Part of a small language model's weights: value embeddings.
Each number is 500 + 40 x the weight over its row's rms, rounded and kept within 0 to 999. Layers, rows and columns count from 0. Numbers have three digits each. The size before them is the row's rms in percent of the matrix's.

# layer 9 MLP up, 384x96, rms 0.0643, rows 330-383, columns 0-47
097:509520508486469498468499475543563484508460517477470529512504503517524450492488442526492551429481491487437443476555428530550573479493505515463532
108:408451461518511520455524476463535469457531506523471491416419477479475536470521476521536478445477505522526535451448529441473524482464470513466509
079:540473451511578520495517581532492526473561459503523568488454492523515494518513523434485430487488470524567551511464500532451468472526521475489537
078:524502418492509482451498514585505494544481451509508504533539476576463435480542445458497536512468494498477387425564526478474558462503446553526485
121:503525457488502489557503506494598548457512488437470502473481453551492502477584502502482547554531550513563461472496464503418495389560570512459511
109:498487457457530460480493557559556434468519493538432502474468437538494552515509455492539470543513437479482520513511531500455501494497495483472552
083:420514527469499421515469500496514526392581490480487451468453545509449459430511481502490531455488429453512491542524505484476518459496550488507444
106:499425458462465433492556536522526417495497466547477512450504455608502454406498490545513475521492527493534472510479442526492579408461523525438545
090:495508527558472539435531563510490522441512520491515460439458452509485498500456465515491498595452496447502478465518494526483489520476531464498511
106:496453508515553419498470501555517516519522529452497506447485451521514495503407447461520462514413459479461466442541543517471563546477537557537554
112:521501482443566521560481477500547513449598510546481475476508503527614474486483474481543476498513444497468416503466474523449591509496481512461461
097:429506462505508518499485530574544420421503553473482488408414495505491441499531385448482577563459534505506504515536513481476519507441498562477521
088:437446432520614408520539481483517492541511498513448482494500528498468451512546534525475538493373509500485495514525440558495510488466515528460486
089:495448451476579516392571532441517514505507445440509424501516504566570512504449527516547499522471525483488513495498520535449473485491577460532476
107:461386418492489413447470580529516479508469485484490418460399513507470444473489466538571505531532437462509461451543501524494488514510466468482467
107:487474459534469515509494474518518512519483523489473558492439455569525403480468487476518603444461503515467468433509489513517547519421548578493513
085:521421489468545546431561521509496499557523469461522515381481416527554506465538474452527544442481479506511548430512464489485584464500462553470438
106:538518423441442394507507461452497537485512487516470512516475401593536525474540517432516499476547483517478461478547509496413514517480537476452477
092:526478494516489459438492544489518465510516508437451495460514494577597504572484527447468513471503485482485489479548504587532556456414588579527523
100:482484521557450503540516482521603498495520469570399516419449536523592489496498481473551498514385474465469562509514491533547556456563506491440508
080:507518466533448518513542534517472463479553488459525532526488418458599522479517470536518463456494484563545381517451497468506522490480538503422509
119:427477468549490503455519480510569534525480487529533487481478496525462495471463460514549594503554474537542440503442504504480524459585515496490526
099:472468512469499449446571505536579462454518492568438490483510510534586513480480472518518516408470523449478430463532460507465531496471469583463501
111:509480439552486472522501582522548479487544462510442476435481494587574517536490511484547545539539509476543426474429483449488519473535505494525482
108:488463484478554485449474486477565451507542451513530482514444503486523492517536449537479566509409529444456529508590506468547547429490531549497490
090:552482454503464485493564506418493474464443416524450416502437502532563519536548504476499521512471516517470471389418459533490560507482516546499552
084:538490426518476475499501487527533429516515466452507496452507370602526491519512510461522459502522497569456503483491488558431477468520532539434484
124:484452498504562463460456532494541458495524482537450489425480494554522492477457463528476540442483500435397487497531478560569552508472490548503490
101:497447405562511460472506530493532399427520471505460488502445542506463496522456508485529461501374544436517531526442459543536513528538574537446565
100:460487470456503467485567510487557537487510519515487501449379529536500464484493497479512546481415455494462536475454532472400581493447506476498535
103:523447428541469486442524550528514500499451513505458461432453487518485482490531438493476473438453516551492433417519489598515531510549556539536476
098:486488517464517422487527511513498483475519476501507473506430484563495448474481453481466532535450528509533464532504471506510564485571524544431568
100:427496537495527555555508586429476535512560518439510517508536488453468477516478476545506431545501465487513471427431493522518488437559485540557540
132:453509449493467506515522528542566503441446482515467477479453460538521506447574552479486514529475518470529424460478423467457505476569546508439542
097:441497490566531425574479567504488466505436411410421456454515525473541496530467436476527554531521526541470545464533518495516587482490486553505533
101:496501458504528495524574506467504490523533508508478551452472506564545464509574508408495466484461552519503534417499433458469540469501474576456447
118:460503445536481473411492542497490410466492483459401482473486525539527456519497407412504493511496544553521533455481405543452560545543479540431491
094:429477523473602409503503527568541545539512470561466493457495556515495467526501456488572533484477489533513458509550407528420513528497536525546468
085:513451482502431396506495462476534491493429504472494483432494510522529438539486555422486525529515479455473478489574491553441487475536553504505493
115:440541481451492528530533585490500516417522478508500504397474413526476434447573517462493473480495487545498547458544455463442486505544488533475526
110:434485472451507550407540531510462491410478491508505478447441429560472517471469475503540487469535497535534476465512541585441552559458510503435466
089:487459500444504424510472529532551494512566491463478455470422555509448480454544499440521555525561427482451506447484508512496498424565512559450444
096:426511451504551458476569505498522446470550443616382486463488493493500528506454531536571587514487473499502492393494528461434485526532534466482484
087:508480475529571498520464496470488463523475464563533529464468529451469509493433548474499557439531537496553470489453436444501511525481544476502468
094:450433451496452476527511479508506502468461475443507394396534512555505491481575514423568541533493464462456498489491429498494506488604565529475500
116:465497521502502408446504575567503482454477554508481499513476499525502468487564443465487481491516514505543499472556443468436588501500567540476513
103:487477451560574513508506521527513420464455504529455464474499420553530517501509479519547499513500461499555492470507470385516507520484507483453508
107:479512474506430453522493528515514514502560463504543500471493497537598501499519486468491489531435473492466493504467462525423501478520494467410492
104:454478375482532510488497481542505505520512482511518539505444476498488459492481458496523496429447483475473520499524520543523539440499501502469485
107:485421454534491505498494497514575472496521544480438399406468540550575476536501440474585543429445515475495507523508489511479517500491483522508549
101:525512509499527515459444503453595441489515529539463478480484526420528514551445476488504519571475480425504576435503492461487555492477512540486466
123:507535518570518451495501491495482521511475546475527477510465462600533512460528470498505506454483456554453453509548422522398493448466504488472483
082:489481420534534524530544479578570491435510467496560523446498496475487528517513518428491459423486505494465457425481480494512476463557504509507526
089:487507457540541497467485530504480454444461457453441473520481494511534486447506499460419537591535458520496536477550533552489568515449475592431480
# layer 9 MLP down (transposed), 384x96, rms 0.0652, rows 330-383, columns 0-47
106:477467462458511475511471430489492453524506468487510550625490476478455550534562560470539471505567541467490477535452416461477456557537481480501484
105:439473484484465597481532449463559450384430495563481510460479488478501513483428484516492469523440512516508457511544529470501506515536462502551481
077:512512521459532480494496491460515457431436455469536488450501469452482507524560445470440552507521524541501430503499502433510484471518457503461509
085:492589516450533486514524468497469463524482540509484509484495493527445490417537589473531489518516467510458429464524495548487458482527450530397559
112:507532506534513469489549485497471522469530526474495476500476536474574404527509445494402491445506593485450500484413442503528519533536460513482499
110:498428503570535499485489533461579457558449523528448441442462482500506559496557471520503492502517482450543449504501430561456524485544430517538467
087:486514486534503456470498472543532491504498532437499511523510500566479427465446467480508488545497536457457523542489464506601491478509521498479443
106:476466426479481543481483554480460541535497507518497431453527491540491514478510481468516460460473463629593578411522426480546520542493454467457521
091:537465484538508452505486460460543516434523482430440510543544467467478433593466409462516452520458508495513419490427462554496488572572475492450541
106:513502538534489437506501439556428572510485432503502471566527453507503505479560469451519529486508542497476502551479460541537500548532482521439464
114:518483566505469495458449466499453590505421540419496444544485485579504460473527494514480448479489541526516550532435495535514488513456538447470466
098:514548457380483507515491492458468499477492525523490495493499487490507452542474425498567529465520556459514430508570485492540517467523544459444436
090:505524460511548509518517490419469480463503566566476489468535515534509490500538600496436478479564590530498426520420511518507431571448451492495501
093:504563551486537530546512454478481454406513506411516482520541549505467533547515563508466486550422544556519544484513568449429481493446516459486505
110:449498539586505487437511592532513528530515535574471475497496541461497533592422486488462520590532493487488484447541499562484492513520505504543557
110:543497503468523503524579429497462547510482442482482419506518450511439605514478519495570500511427479510511489443527477495437503469499511480521455
089:490487481462440565483503497457536426441520552545502513485556454570556554556439604478509539505478514453475499558509476512560540543493421497535457
101:555490444529436475417449447528534567493455464489517451503592537442544480513533495505488491535473488548461501517509543535443536513561586517512532
091:504525524568474544497497498467445549484532565478436520524447425565566523549420479524541453550532503451514588389482522501546483513425493487473506
101:521563486478501518574473471420504571518517493490452528495484567589527472498468511494486479503517527501477539521460516453544490492505507461443512
081:564506569517494543526512506514429519522469545443455549553493521491602456538470478502411515531543539501505597518545508524548627516456465502510529
120:510494498496510631505493486552493521494498503544569464548437538458532498487464530476520490450458494517430542510534545536519475508532526537520487
101:541529594475500548516527438512511466502490480505408460483505543447525542449587521466523496498431545485565491591512551499502445496541449423508489
107:497455499504490462551533467453497585442485451369499559529503525501463467471497530517479509583473558534568472485532483425481465575574525494505511
108:462492501520524498455479437461526451444498453462508513444502518494481513489454491474539469473517490534539525526478518519485452583493526440559492
097:559494546523477568489576568540504471462465549534534485530554492465501490532524480510512517517547456463524503423455496506498486432446408469520493
087:515529501537523532501518516478446456476511443527465502482601406473485560489546490522501532486478472506485485500537576427475499501499465471500560
123:479526568509489569516485491588467426471540580464538505546478446517488479497515531474449472501499434476555507525536447506484599468509548522530520
102:516441532476485483506444514502468547541485605512471588431487483493528499571441479571515546490485614519392475552511536558494461495488517483522479
097:467527433428495574469549459490513536480500487464529464458464525460455480537482543533506528519417498480483551419543546459493491510495495523559538
109:403534446516475491427537453538505519457485520476575504516464527545490454499507601465517500466546569586560463500494430479536494480497486490474471
101:515537471496480600512453479528437546502461551540498500433457543459507474462547521547586442529516469473485503518521493456488515494561464537473452
098:560491552508509460474471442540463571501480539494509523446543511488500574537491546464476470539481523563501503549412390566554515495496426492545441
126:489490574493534547538583494497465577448525598460566493507480560481451535504492452468485487512489510553462494562453482536494493506496539432486486
102:545535541569482538548487509462481518488469513521512579579546487556460539491547481474534504518537530537480540504460492469477522495472522425578496
097:558505527506504531522555532519592451488534543467481510483574497550472537453529528520441478465471490480483512459503568481470508487505455341426493
111:536594451530462463495465489519453551519463455502565527547560486504509485539432487458556533434466498567554538454527514478537437467468526520491558
099:491465492494500454527550572472509494453573490429465525541515496500532434530491532440486484540520509533506509531555455480468500442501562520459481
083:494555513500497450512404454436517533549432454452499469462539471468525443511482535496514524506532488513500475501451527549482513509460743531468518
105:467410429502459512493467501475535548502510546444550462508525469537473478494491541589425502568513499592511473579476512514568473451573498555503456
114:508610546490513458440553437482513539490493517507405490520466447523516512510422416552496442511509516468501476482485475522510529518479490387474529
088:460490484609441487434452477532529451469518499490528506451503521480379500492471574429556477544518480413517501503489520478542522565477598459503467
095:481491488501496529501490514510539482541495487511492516414546510508600506501466473554475529520475560515496504461480553474482499499512489571480493
088:525488509566468406511480469499466462521520447534474518467535556492496510529432595484505494518509474533548540529510441462567455532463427443591485
095:527455599540509575536482517494579439501455568448552492434500508526440579477493557518547535494520493527512539478465502538484522501484438465479463
110:575490509482495459479428457438578518473464540498523478477487552609477493507547486460461528510465500535476466579539488467500505487502595542484468
101:510575497533499543495502517420480475527471517469484518492507420568532529526464454486450472565511545508512553454409558491457438493493522470507466
093:511503558489478574489465501503437521483507447545561563479467505513537505503537507484490509446593477435444427452535561585511535515510478404490498
098:490479505553551466577523546472498516577461491510492484506553464534539511602480554531482446536484489485517517603436438464543463528442552506470473
110:529489503519562434492534423517523438479474506514573517449404521524438486477458496537418508517582507523492521484498550531463448538521532502493524
100:515485516568501486500479497512430489509547578553543538476443436508422569496472443520484507546531384528498497511490457532546519489526481477498550
115:535474497554534471500490495461472489540544539509466457504534510506463483530520510549465513494472497501453491447485466431543551547508419534455542
072:528466476491500455458592479499471501455473482440490509492505562461426582493519403484521514480495595446494463480483521486475503525503383459481536
085:538492476435505512499448489483521515509442501489463499466503510496589486479434403439517517444514520403535468445510484552497518503444501449490532